{
  "d_model": 224,
  "d_mlp": 1152,
  "norm_place": "pre",
  "norm_eps": 1e-05,
  "attn_scale": 0.125,
  "init_std_o": 0.0403,
  "lr": 0.00952,
  "schedule": "wsd",
  "decay_fraction": 1.0,
  "decay_shape": "linear",
  "batch_tokens": 131072,
  "seq_len": 512,
  "train_tokens": 650200000,
  "steps": 4961
}
Each number is 128 + 32 x the weight over its row's rms, rounded and kept within 0 to 255. Layers, rows and columns count from 0. Numbers have three digits each. The size before them is the row's rms in percent of the matrix's.

# down: layer 7 MLP down (transposed), 1152x224, rms 0.0464, rows 663-746, columns 96-127
# up: layer 7 MLP up, 1152x224, rms 0.0466, rows 664-747, columns 96-127
down663 092:095150101197127158142129202126097063140112097182092114135106193147178191118168132134119171154085
up664 126:157170104186115153179100137074088115135080134151193087144133112102113121091148115146134130039131
down664 142:103178135133078202157099127152157143136163100092152101135131107108158141078162110158171098131109
up665 090:181103102130169062112137108104108127076160138163136137118139156088098105103115099153204136130106
down665 088:103169155152089168116124166130168130181097184137179069193108120121118115131120094169111085148150
up666 099:095151122148144126077104068126107189128138037116146135124144140163131112184116059119154116076136
down666 099:177111086110155108152129102124100158158082171140108125119118087107068142087115134073105156156135
up667 099:169186108044164121173112119133143153160167092106089130121132146073147138145121162121135110116084
down667 100:145054155116128079096167143126130117118135149119124124175156113114124128100143137138163149104120
up668 094:066099132092124135114141104158131120147128116140171164107093089157149125142143132158123142105166
down668 089:098172135128079142158120146152101099151101097170105147139161192120164105126132105153107081111118
up669 105:142188152165143135123154099055109084158196172122116163144162093132107163163150129144085154159080
down669 108:131094084117075126150114119135136106120154166106104112115141113176170070141126117116065148171054
up670 102:102136129111142151130131099135139116165125119109109141108114094088109084137163079128130160146076
down670 104:170099123130116091126180097136122115137106103095161160103087082146179084135189109190185120104100
up671 098:070122102146205110076160168144129107155125116158120127095123124154122129172087103192078058123075
down671 096:167099131070103093166091114149132138120115092106131118116114094105142128178080100122133151159099
up672 108:129097129117146129091103075114149146172142086086146121102080078098129101081177148124127139125156
down672 103:141133132096084109106134176175134111063058157127106131148182151144113167177092131168116127139127
up673 098:093123182186146163131107073179196170132134182151173166112129103159162107118146061172089147177176
down673 089:104189095174101156099098134088078139127152148109127100132107136077160160146062096052065161171129
up674 104:211148072140107143125179175134119172090107198101099107112206081164120143165204144156120130107109
down674 110:123156146156161115117161145126104119129094115092089172104095105096146138155133149066121118150170
up675 110:157100106115063082128153140115106143123056102129089118118131176084072150084102132158138048127113
down675 117:136088148127057090115143140085128147101128145095131146107099107092089075110067148151100126109141
up676 107:141127067082116173099169164136111135013168117073065103130137092092135099129119133140089085087123
down676 102:130121086159131130211056097122175136146140143145181104100171141164124090123152088155088121147151
up677 094:131146078127132115118061111089131141109158142113129195089155072178141157144178149128102144109144
down677 089:107172166093066162109148186080135145165109135164111069081171141105177137071122134141147064153114
up678 101:134150079201118140110096091149167139063071117127138159120121150176123143086098109158067130149138
down678 103:113152120118134111168077099083068134198084114092081099150137118197150149079120141123174058078080
up679 100:205154121109099132108179073129152127188070159155140094171142091103104073180176033139106119149118
down679 100:114143115175097166154145145114104155102150111107163089126112130171176156048125080138190150108121
up680 099:131119104114157091142113168136131161101111141099104146116139140129127137123137144059069127162111
down680 108:094120087150144105081109114129079135171147194102142142157120138127164168079066176156142102087082
up681 094:087122163128164156196115124094211138217188152141105124128139113119123140081163130149104143087132
down681 093:148131138084144087091117124131083111082087126114131146152137142144122062139095120084119127148107
up682 103:130120129113128151123100131120093156086092106020165124134177113109167142132067136059142130091151
down682 105:106148190113103131095192142167138114142130143132092112163149129132121114108114120140164140111111
up683 098:118116091188068126157161144162155153061121185087123124142152130095152161163102090139099153148120
down683 090:134155080107127161080113152062130124088143138144049158151107154170151153142100150147112116166110
up684 101:121129110156148179074128110133128161078176097119110116113134134170128060096100102151161125148042
down684 099:121116099124067144195160061116103102227149120187123138155117133048129147137157111133073144086145
up685 097:136154093169124097175179133066125130116110079206158161128153097150133133139107141201080115153044
down685 098:140121131136086167149156131176153144132058140075152048102100152088145062112052129112140127099168
up686 110:100127125096148159133144110143096114161197125144119133179148155074127145113162141133139197084124
down686 109:119102156197105084140137100133172182088117155184137127094081126106116166099107143179189119142162
up687 113:098151065050102094129137107103128107084164149129139084130129170055134061138135163144145109147081
down687 114:160143153205111160143082139101152156189103104126114118110137065204139166104104070139091087101145
up688 124:117110128133117128102163159183142128166176120128140080170170102113054109113161090119079110126161
down688 131:100160112128093138116104150129127133097193092140209061138189109153115147145175104101096056170150
up689 089:044129154135112110163088168133134114151130146172152100163113063126159085192039152159167179177110
down689 090:142073143086133178128103136097111156161117090108111132138125157117054120139099160176174112103183
up690 100:132164109117149160083093093099128067076075145087157162088088155097135149128083142097109208078103
down690 104:089118140078134170115131129175197153123158100104152111173124078094156155164152120075211112112149
up691 102:183111159134115140112068114161078158059168052156169117122172116181142131114205139112112122139087
down691 098:169131117152188108125157129121136128192052154107111094147106141114108108134137133119179126073152
up692 108:133147102174144150078092105083057095096105188105127079139135106103103177134140111113084082141125
down692 109:101146142113068192106103132100077183124169103086145153162134196134098085104088084130150143178121
up693 098:044171144162149143158125105120123096148207123164126164151116105152136169118095096163115157112106
down693 099:178099109150086134114131185160096087138077147104100089117159177124112115165075117065152153127109
up694 115:102111125081077066096117154110105098086103118132089112115161072143086127130080112137081140150154
down694 121:111140145118156155154153100106133131113164166122147133134106127090168118106121146088158139121055
up695 097:152166056084127141127107069111145170078092168162147067101162156130145148128114114088100082095113
down695 110:143114130095155096134078125139146104150195160074086168098115038168151073090135122070114143123202
up696 095:082100158135141063027151122090125197165146126157104130140175074111123124055125138157090171110135
down696 092:110135138146105142156135149136171200059096127112194091133134126111131139139090127083142142118164
up697 100:166111087127140122115117105123110186144083150127126125160083148134142127142119058179080126076122
down697 100:173141170109136174148153146149110105083121182104119153101150101163142109159132146136209142139080
up698 101:204113149197148114161140128132135092083124171080114107169069119100103125185098142166167130120142
down698 102:098195115131117178142143141132161178105071104153116143171085162163111128123121099156129113126189
up699 095:126170153168166132123100165063161119145137123153125147146111106120142100159123130156122079090094
down699 097:111157170103134130091160050158109122158113150142115120163147129165132128112139138117150139147122
up700 103:094198072120152085150099151060156149152194152141151115095131117127041109155105122114154155111133
down700 105:116116169066043150160134116146153096143116091177137082129167117126098173089062141106217120164078
up701 098:107110129156136090115144076185138139122096162121148179090087101134157155132130117084141157147140
down701 095:121159115141124110145118099132165140131194126200079212101080141136144114170125153148115154095153
up702 105:128135086124120125131138087087119085110101132175163187156220161144113196145071158094174112129089
down702 103:078204118160138117188081168178086119128103142144124131178109082127101149095091087185112116139097
up703 090:126124158147159127080105106091108117187093166088122131144120134125203148176137092140158086132118
down703 092:162123094151107175122096129088150184146135133139125093123096147138053121115123169149075186178100
up704 097:110103082073164107123140115104126129137160114143124110119160119094129139113164096165169122154076
down704 092:131162131099117170070124091132117122138123089151113150129102151144143076162117140136156150081169
up705 093:120136098144137183139125126101145115133144142111099134129157116162135204115074142116187089153124
down705 090:085134141121158091130127077119102079129143161094111121119082140115188089112190142140116176136144
up706 105:115163139197170197159158139163088134100210143131116174126147149139161171181067131132146137139113
down706 092:156092107128108131106113160128153215111105081132140153068117120143182157139132150187173114128102
up707 123:098108091113137144118166101094120144096220125095138108085111170112189137107148175113115119125071
down707 116:098112103123155072135116072103134155076191078114134106071106117138166136097137106134129136180088
up708 102:146089149111144099084124122145102140180088146171161149163103151116168163148034087150187078108144
down708 107:148135085112152162100163119138159111089127086116088111129190148112120077108139141132174135095112
up709 108:113158115173169083116150116107140157125114114173194143108138083154169130120189160084173093115112
down709 104:113069153052113136103135156125157112139152132108115111080104135081128144138142115125186121161103
up710 107:107172157130170152092172196145170154109196077119163122105088172140085080170108149163118117157139
down710 103:087113145096193113152091127133163127125182065144096109150105121129152150104113113142098140157096
up711 101:112164184164122102075097095132143075114150110100120098185153102126172115094090137145107145153086
down711 102:186081089142121102104065145169166114118108170108123126094119124113109131136151118161149146126083
up712 090:173175167178143111168155186126139116123160100139097125111169134090165081103141096089112099157137
down712 093:153171116111140158120134099117094107085198130139117129132111134103096153100154186163134119146051
up713 086:108111156181115133137173115153135110089148161157082159092089101159107134132181123148195153146160
down713 083:149211107101134172083093161134102069121098071130119147134124140096146069139081112099111159084143
up714 108:143136133054162145121100127128077143096142128084065130132141034096201160162118134127126113149057
down714 104:142089154069157182155129128163180116160125126105112138132123069136150154161150150101098119135118
up715 100:149117070150159117145044075098147164140076107095138141109195121117110124135208095087157172083151
down715 103:166118162183161127125131139090162131058124188157169146167139122119086128127155152160156185150103
up716 098:156104121127120110129053072076166169099144114114113130136054109165148100102127116075166153160067
down716 094:097117153098138150173145160189129102139111156148150154109154134085115151180138120186105132134167
up717 100:168127135148117148174092107136139123154209055110179116068107166125142126147154069113146100130162
down717 098:152178106108123150117102145095162174109136133083152137137174132125133091150149069167173167129154
up718 106:174141135105126127087131134132144099133130111120121092098122074122103108106127145140157139183097
down718 108:127093167154154137167120157134111173160184108119158116186118169248101169150113138171131146107129
up719 098:126041164220160132126137154103095079124136094133098188129093120066116140103138131126123135132136
down719 099:142071145089105125199138053128130126187147107122128086164171130096116079155153062042145120158164
up720 104:123173151165058122168111160121189121138154152181113118127154096121098105148067092133148131115113
down720 099:077066114126187148065108118169079138109142115098145157131118132121145107128211183129122124128122
up721 099:061144174089165152112191114124123156115171122159087093095155110170165132134099092125161100145123
down721 097:154117141154137160117126071186197115067111126128132120148148157163124153080127176074104164119178
up722 115:148185118172081182147129124129124045146117095071126136098126127113143092102174092132052156112143
down722 120:127200134118130116134143090102110121043168147155139129093109147167096133124155069132114133103127
up723 103:093133140128112086153156130153107093089115152078127109071172161119163082094136135076124134138108
down723 108:154087119122151109187115113162183060111112068099119113123136177151154126131102152093115147094161
up724 102:119136079083140066073122138116154106074171142082108124161106086119141109109093174154204120121205
down724 097:096122127095151122061113137110168115190101210123129081089062093155129147131160106126121148148104
up725 095:143092121138119164059119159098111156186083091061135180158132114117151123147127183178151125104071
down725 087:099211093119107085129165106149114109069147057087074125142130094124119129108181125093143136128148
up726 106:115068161119093085090124137079068109086124088085088097123098089124139136156190101102111150154090
down726 097:095145111162094104153184083102121080160106124126150161118114109149158071146148137152093093107137
up727 111:112120120096150021111138126175059150112093173164130174149137122155092179122109180146150097128156
down727 104:119101131124181068106180118165098055152152112118147132109169044104170175105099110120166099118094
up728 096:143107153163164118109163142119143158124162172117161127178153057169099142123114121139115130110095
down728 090:127156125132100143150096149097144095132160093135113089129091181121161142104138106144144135082161
up729 096:152053131140135129074109161075149116163100156145147099166139132131160118065121120095196150166104
down729 105:133127143118112139153149141118149105112136130195136080094212124101122178132166149141138140109112
up730 102:097151128178108133115118052163043107119130136083113116131127083109147127134169109130133176201144
down730 107:174169188073156114123131143126117130072082130166087141121128128092147097118119130158096139107165
up731 097:136130145163136134075139131157115059130102144060141142141133137145039103081119149038151117135161
down731 103:173129106149110108092108144127089093080175109145122123166135209129125151151092156133131080142054
up732 095:143084158074117148129108127166184076137162084085113165101109093108136133189139095099149139134197
down732 096:117142131135110092118119140127123172152110162168148094082132135108142112123097171097062096096106
up733 170:109144204084176097154119136147086134093119107133139143126136098137177085124141094161113113162156
down733 134:098161153120148130129122125145091154129136082097153131107129062138183090081132128175128107028157
up734 104:135102122140125088150119078082105217130136167168088062088123156128108117075140175098070123233137
down734 101:157134116146109086136101163145091133129081050137117138187107173160141172118099170075136171120091
up735 110:109123132155145122128148179140153100092181119092151122142083099049166093129114149090152140085170
down735 124:154191132121099171139138098179119134121079126143221148104106089154106103120089154104068146143112
up736 097:119153124114071073146125109030179151103099098115153082119128187127098200147116117099079116144119
down736 098:145168157121138151136148133146115109128120130074142154099127139115093089141129102151156150074117
up737 100:103102108120114080152049152189134073125096096107124094088104115120115137117163160163097129074166
down737 104:148153124146105164132139135158144149068095094219193140150142136241109126132134079099102178166142
up738 094:109138092164132113108181108125067083111115117134120185140154132152154130104096103170116160126125
down738 092:165140081139116144062105128119112172149087070194149135108145112078124142115149199097112123128182
up739 094:123087137127116164130114129093140134176118099112140075189112138104128159142207146111070188090147
down739 092:131136115160153068207116067131121128106124146105218115126133109181162170130148104108151110089122
up740 089:069138137148167109107090067125142175161129093130075154126143156098089153145138116139159165190148
down740 088:175142153182104115180114142111054066143131090078173071110135161140105182106139100111141130158112
up741 088:125076138063114111128120061148115145098110110139091105185120135158127086120143108071120137129133
down741 092:107122167142134149166157170122134110139120087110166136157089105114125117162186143168129106117107
up742 106:129190121130112115143173176106124160168112072102144097086152150089162146094147129187125107119104
down742 104:159069155145119116100137097106122089127127177160137181115115143129128111111103111047048168116109
up743 091:138143144136108111132123100086172151117152099121158147161099130137071122118148095113131128111125
down743 099:126166125082166138146155127119100148132025151166143123175170121129130134134160179111113152108105
up744 093:090136140111105112118055080114119116055131060073161139112038158106140136115118100121138128075174
down744 088:136092129100177165108159152121150161192096123159134123120175101120113138148132183174118134106050
up745 103:103168106113165161153131165121100091124114086117115068105105130140156146157119136082119136157089
down745 101:100124130145147145141133091183193114148091109145120157110097089139163107161185080107183126123137
up746 097:101217114056115117144100157143139115118114160160080083112191101169144110126114103139142096122145
down746 100:162080140187137098112098098148129182125135158020133176152085139167057085153154164125078142124152
up747 111:136073160163148165172107166111086149102160118123147165170163164123128126167145116091119136113085